Weights of a small transformer language model: local attention windows.
Each number is 128 + 24 x the weight over its row's rms, rounded and kept within 0 to 255. Layers, rows and columns count from 0. The size above them is the row's rms in percent of the matrix's.

# layer 8 MLP down (transposed), 576x224, rms 0.0899, rows 424-433, columns 112-223
size [104 105  97  99  97 101  99 101 100 111]
[[135 110 108 141 125 136 134 120 157 148 103 131 110 107 131  90 115 150 153 140 125 133 135 117 146 164 117 115 112 121 134 129 139 144  84 106 118 163 153 157 129 141 153 102 121 119  94 120  64 106 149 127 106 115 114 120 147 142 121 147 204 150 146 131 126 112 146 151 102 136 154 133 116 205 167 112  92 101 141 128 136 121 130 107 119 147 173 164 156 163 129 161 114 137 161 155  99 105 142 145 166 160 105  94 152 123  88 100 173 151 130 102]
 [119 122  89 117 162 101 104 158 148 128 167 143 119 127 131 101  90 111 136 115 113 127 142 141 138 134  97 118 129  99 132 162 166 180 139 119 192 123 138 162 146 110 174 138 124 124 121 118 151 104 155 128 112 137 103 159 107 155 139 108 115 147 137 148 130 121 126 112 114 164 132 108 148 146 106 165  71 104 131 120  99 131  66 129 133 129 145 109 106  68 109 127  99 182  94 145 159  74 129 117 103 133 119 110 115  87 157 149 157 141  97 129]
 [139 153 138 165  93 142 174 104 163 100 120 148 136 116 135 112 125 135 135 134 150  88 103 117  77 140 146  70 133 157 111 142 138 165 131 169 126  96 156 156 134 167 157 137 193 131 137 125 100 122 155 143 128 104 145 147 163  96 130 154 143 151 118 121 115 154 100  97 118 121 127 144 146 133 148  95 179 149 140 109 103 145 152 132 121 138 131 143 126 121 121 163  94 117 123 149 103 176 156 137  72 141 176 139 120 105 150 171 134 106 129 145]
 [109 134 124 129 118 131 129 156 143 103 117 125 103 150 134 115 119 145 101  98 115 126 138 103 177 112  58 131 137 135 104 137 119 108 205 106 159 124 118 149 104 132 143 117 128 131 115 110 145 130 155 166  99 117 103 163 123 152 133 175 158 111 129 155 126 139 134 182 109 111 135 105  68 131 136 138 106 103 161 134 137 117 117 101 128 131 120  72  74 114 156 145 152  77 154 154 170 152 126 128  90 123 144 108 142 125 123 130 134 124  95 134]
 [124  86 104 125 122 105 142  85 128 143  82 143 160 113 120 146 121 129 149 109 103 138 144 141 146 154 169 156 124 114 122 140 124 128 143 102 130 126 102 143 145 122 164  82 126 103 108 158  99 158 150 137 145 151 175 133 120 140 125 127 141  99 111 123 152 114  90 147 128 145 137 145 133 132 110 124 140 150 135  85 123 139 133 120 137 137 108 137 111 148 124 119  87 103 167 138 135 143 152 139 109 160 144 158 139 106 121 120 139 149 111 130]
 [107 126 116 123 122 124 143 149 109 138 129  98  97 147 110 127 130 142 131 134 167 109 104 137 140 128 142 132 170 112 124 174 162 168 100 125 109 164 121 145 148 128 149  91 108 148 125 143 117 123  84 172  90 138 131 149 138 133 141 151 128 111 162  87 116 128 168  81 100 169 128 146 160 183 112  99 103 169  79 176 160 107  95 148 157 127 113  95 101  94 125 158 136 100 126 138 113 103 151 137 145 138 124 153 127  95 117 110 121 163 116 105]
 [139 103 119 141 116 135 164 147 156 168 113 185 106 136 109  82  98 127 175 131 113 132  74  79 103 140 151  98 135 119 108 158 171 162 129 108  99  91 154 111 144 171 156 138  86 135 138 100 114 133 152 131 116 136 103 164 110 112 134 127 122 117 157 135 150 112  76 108 132 122 109 101 112  84 138 111 134 129 129 127 168 130 142 137 119 110 167 129 105 135 163 137 117  68 144 135 158 127 106 121 149 112 157 136 141 132 136 105 137 125 112 124]
 [134 112  95 116 120  87 150 153 149 101 119 156  95 106 115 170 120 119 130 124  99 112  90 117  78 119 147 165 100 169 120 130 149 186 144 113 100 109 110 132 140 129  84 127  81 138 178 111 146 160 139 122 125 119  86 167 105 119 124 131 120 158 160  94 133 121 123 107 140 110 134 117 104 126 184 123 144 129 137 110 150 140 132 147 135 120 170 108 136 109 105 123 121 112 126 140 121 167 143 142 128 130 137  66 110 119 149  83 128 109 102 129]
 [139 111 126 162  84 130 161 161 136 156  95 147 119 115 120 131 115 159 151 139 132  88 118 126  83 150 103 151 188 188 180 177  98 122 100 111 178 148  89 130 141 115 137  90  99  97 138 105 132 124 133 111 139 139 156 177 128 119 116 131 117 127  95 156 106 118 153 167 145 134 146 109 175 144 154 104 101 117 130 155 156 138 109 157 125 126 135 118 135 107 102 106 102 118 146 147 125 156 141  86 106 144 123 174 108 120 142 141 136 107 118 174]
 [125 162 135 133  97 118  78 138  96  95 125 110 126 163  68  90 100 130 134 126 119 164 177 148 121 152  97 136  94 103 128 109 135 101 138 123 111 120 145 126  95 110 176 118 153 129 103  94 125 123 139 132 145 136 104 140 115 152 126 112 130 167 132 151  90 103 141 110 142 150 135 151 140  83 133  92  98 101 161 104 127 103 135 162 136 146 171 143 142 110 110 146 105 143 132  75 158 115 128 168 114 109 186  83 128 165 152 123 117 167 130 139]]
# layer 8 MLP gate, 576x224, rms 0.114, rows 425-434, columns 112-223
size [100  93  91  95 103 106 100 101 107 102]
[[128 135  88 112 119 101 114 128 136 152 104  77 115  80 138 108  77 114 103 116 103 134 106 120 155 133 143 107  90 157 104 179 125 123 121 151 131 129 189 119 112 122 132  90 149 111 134  92 164 117 165 172 119 139 127 124 127 113 110 122 150  76 160 168 146 148 152 144 145 116 112 106 144 115 122 127  65 113 125  72 148 117 125 126 117 157  89  81 110 113 129 132 145 125 104 115 147 134 148 155 117 144 147  90  93 140 172 140 118  77 115 126]
 [ 92 145 133 179 113 155 144 172 183 104 134 135 171  93 145 132 122 134 123 144 150 120 106 137 105 155  75 101 138 151 125 110 116 170 152 119 123  96 118 167 143 157 120 166 155 112 122 123 187 123 133 122 135 112 119 147 140 130 149 132 143  90 145 146 148 127 132  63 164 120 124 154 140 130 154  91 158 175 140 111 119 121 126  90  93 111 114 105 163 141 107 159 122  79 142 126 121 146 145 102 135 103 149 100 136  84 170 129 141 141 142 125]
 [173 149 128 115 124 130 156 129 124 170 137 159 131 110 156 156 105 135 164 152 166 152 140 165 118 121 166  84 120 128 144 150 135 116  54 143 147 103 107 102 119 158 129 120 168 121 117 156 161 143  97  89 122 164 156 144 135  55 107 119 123 108 142 162 132 130 138 119 114 130 161 124 144 129 112 112 101 103  83 158 162 101 108  83 111 131 148 119 155 126 138 146 116 164  81 121 143 120 175 107 108 114 134 143 110 157 120 145 113 150 159 129]
 [148 131 169  90 146  97 167  83 162  86 140 142 109 142 147 130 149 120 104 143 141  92  89 135  94 144 161 142 126  96 130 167 114 149 113 111  86 127 152 137 136  96 155  75 139 133 179  94 134 139 121 118 160 120 158 114 144 113 126 133 157 117 106 168 160 112 139 159 101  90 130 145 142 126 200 118 122  88 115 118 131 105 108 118 131  88 112 151 128 134 117 111 127 127 143 121 126 119 123 106 121 103 136 156 154 117 115 159 141 126 126 125]
 [184 132 148 101 119 164 167  99 135 153 114 114 146 101 132 115 132 132 169 127 149  82 168 101 115 130 156 140 119 164 140 137 156 112 115 140 148  92 150  96 119 142 110 147 124  99  77 134 128 118 180  48 157 116 160 159 171 111  83  97 147 106 166 125 131 122 130 104 118  81 107 109 135 120 154  87 121 124 157 150 146 108 135 104 106 111 121 137 131 131 129 100 105 134  97 102 128 146 147 151 162 141 142 113 149 132 109 165 106  92 112 132]
 [129 121 123 149 174 123 115  81 122 108 106  96  75 124 201  91 137 133 118 119 172 147 132 144 153 104 139 147 176 124 135 117  59  80 126  95 119 120 122 107 171 102  97 129 148 148 145 109  75 127  90 152 114 149 108 114 114 124 100 159 148 115  98 128 105 142 138  91 165 135 165 143 146 136 103 146 132 136 109  96 118 102 107 128 131 158  97 163 154 175 116 101 185 121 146 115 136 121 153  91 127 111 149 116 154 137 141 133 128 143 124  79]
 [148 164 144 149 132 138 158 138 100 122 141 142 149  53 165 139 119 138 111 107 132 127 146 140 145 100 153 122 126 153 141 119  88 144 132 129 121 160  97 104 113 116 130 143 123  91 148 134 157 156 133 101 128 146  84 138  86 115 129 114 151 118 153 163 136 152 171  89 122 148 157 118 158 145 126  93 133 111 130 119 126 112 155 123 102 140 141 117 169 123 128 146 162  79 122 131 143 169 144  90 125  65 128 111  85 150 118 111 152 152 152 120]
 [160 133 111 104 130 118 133  92 142 141 133 123 109 126 147 108 136 139 108 101 130 126 115 158 157 113 143 154 121 167 126 128 119 112 123  75 128  63 181 111 135 112 134  81 115 147 117 130 176 111 131  92 128 103 128 103 151 106 126 149 156 121 131 154 133  82 173 139 130 112 116  92 100 124 118 135 107 188 138 127 139 158  96 121 126 132  78 103 151 164 137 104 100 126 134 132 111  83 148 111 129 100  62 133 117 129 155 108  93 158 144 108]
 [108 136 149 164  98 165 164 128  96 164  85  84 121  54 126 138 125  95 149 123 125 137 108 120 114 104 145 122 115 112 144 150 147 147 120  98 124 110 136 140 136  91 111 146 137  86 134 113 138 167 134 120 101 175 157 167 108 118 154  98 133 100 143 169 123 166 116 128 137 123 103 106 150 150 114 113 118  87  88 121 183 115 107 116 127 174 117 125 110 165 124 158 147  93 132 156 134 125 148 144 122 133 164 114 158 142 175 133 144 124 173 117]
 [118 179 161 122 142 157 125 119 133 149 138 134 122 138 143 114 133 149 162 128 121  93 148 181 157 163 149 101 113 155 124 151  97  84 138 128  78 141 142  98 139 126  97 157 160 105 117  96 207 143 127 113 119  86 107 151 143 107 107 124  82 126 168 117 140 125 114  86 161  99  93 108 153 111 128 145 120 109 123 129  94  83 114  90  84 146 147 137 141 108 135 138 139 142 114  85 133 148 134 170 133 108 114 118 168 140 141 127 109 133 136  58]]
# layer 8 MLP up, 576x224, rms 0.115, rows 425-433, columns 112-223
size [104  96  99  97 100 100 105 100 114]
[[144 141  97  95 166 108 129 198 115 141  93 108 137 153  91 134 103 136 127 160 158 114 152 156 172 163  85 113 122 110 134 104 144 154 141 157 120 127 120 140 126 162 163 122 161  99 107 143 158 128 134 157 129 148 136 132 153 155 144 101 125 133 152  92 117 189 132 126 139 138  95 118 126 131 100 126 141  98 137  91  90 144 109 122 167  98 137 107 127 112 147 147 105 137 113 135 121 154 130 156 114 145 134 191 139 155 139 140 156 103 122 180]
 [129 134 132 129 108 100 144 122 145 127 134 106 109 103 138 128 106 115 149 105 157 149 136 128 151  86 172 111 127 140 119 172 159 142  94 151 115 172  93 138  93  85 127 131 122 130 144 132  78 171 121 132  93 150 135 146 149  70 126  96 148 125  91 109 132 142 129 147 132 139 100  75 111 143 125 106 150 127 143 130 150 113 149 120 158 171 119 141 133 135 123  77 126 131 113  93 140 134 138 137  75 146 106 166 179 130 139 169 139 123 111 181]
 [123  72 158 112 110 146 164 165 155 137 136 143 160 138 119 184 136 114 133 122 154 150 109 114 131 157 118 147 123 110 121 104 120 146 160 113 198 136  85 163 123 110 149 158 158 125 103 134 171 153 122 132 130 130 134 115  87 128 120 182 108 120  92 121  76 136 130  99 105 149 136 129 123 117 154  96 101 120 130 122 164  80 143  79 122 113 137 119 113 135 142 131 136 106  96  96 132 154 156  95 118 123 140 160 120 112  87 148 134 115  92 133]
 [172 113 114 129 136 140 108  92 116  99 133 124 191 128 118 118 170  76 125 125 134 121 105 117 135  83 140 108 101 141 142 160 132 124 140  85 156 107 153 138 133 122 122 114  91 131 166 143 133 119 131 126 143  65 147 149 149 106 122 145 170 113  99 103  98 133 107 112 148 100 139 108 169 157 180 135 142 109 112 129 140 135 155 121 132 121 130  88 144 125 144 131 125 164 159 102 116 116 136 128  82 114 102 139  81 115 127 186 163 148 121 139]
 [144 170 137 133 113 168 144 135 152 111 103 150 140 100 145 121 132 152 126 102 130 157 128 117 141  92 138 140 135  92 125 119 191 153 125 157 115 145 117 134 106 121 139 157  83  75  64 121 137 119 137  98 161 117 132 104 139 119 147 121 156 125 109 104 142  49 147 126  96 136  94  92 117 129 155 167  76 179 127 141 174 123  85 173 125 146 118 127 142 118 120 132 151 105 148 136 153 131 107 135 131 124 130 166 121  91 131 113 142 141 113 164]
 [118 126 134 140 134 131 102 103  76 107 111  67 122 133 105 123 124 145 108 100 118 131 186 109 148 170  87 147 101 109 125 123 145 129 108  80  95 108 122 109 106 126 113 101 129 102 102 155 139 119 118 124 135 176 171 109 119 136 120  91 143 101 110 106 101 142 130 126 129 113 125 133 128 122 119 100 105 133 113 154 129 124  72 116 168 114 113 119 135 113  98 159 148 138 116 133 125 113 109  85 150 114 115 111 108  75 126 116 161 193 123 121]
 [134 140 184 148  90 133 137 129 165 157 130  96 101 123 154 151 114 103 140  77 105 128 157 139 132  97 175 128 104 137 109 138 141 106  98 114 142 130 140 116 114  98 152 117 107 116 147 132 114 140 150 153  84 110  91 126 108 127  97 136 136  86 157 168 106 119 117 120 123 120 137  96 129 129 144  84 157 145  88 146 102 104 122 155 100 120 125  74 133 165  91 148 106 103 137 153 124 169 158 131 110 144 136 107 117  74  75 119 119 132 140 167]
 [131 148 117 147 158 106 123 121 116 136 140 135 101  96 124 109 155 102 185 121 157 128 113 129 112 109  84  94 137 155 149 121 153 125 183 117 161 164 114 135 159 172 121 160  98 119 123 113  96 107 122 175 128 138  95  96 153 146 132 100 114 125 106 106 128 108  79 132 137 131 115  93  95 152 109  96 135 152 131 150 165 138 140 131 143 190  97 122 165 143 127 104 143 114 131  93 109 105 117 109 163 136 146 131 148 110 106 126 150 101 154 115]
 [103 163 106 150 133 134 113 142  88  82  74 104 138  90  99 104 117  92 141 118 140 170 131 120 105 106 138  99 125 129 119 158 111 108 102 113 128 121 139 106 111 117 142 141 118 114 155 128 124 146 151 104 111 147 149 168 142 109 153  92  99 129 145 117  92 160 130 138 113 107 112 109 124 160 108 120 136 115 120  96 126 131  50 131 139 147 121 156 105 148 129 120 141 135 147 188 143  92 149 142 101 129 116 147 145 144 192 146 125 181 151 114]]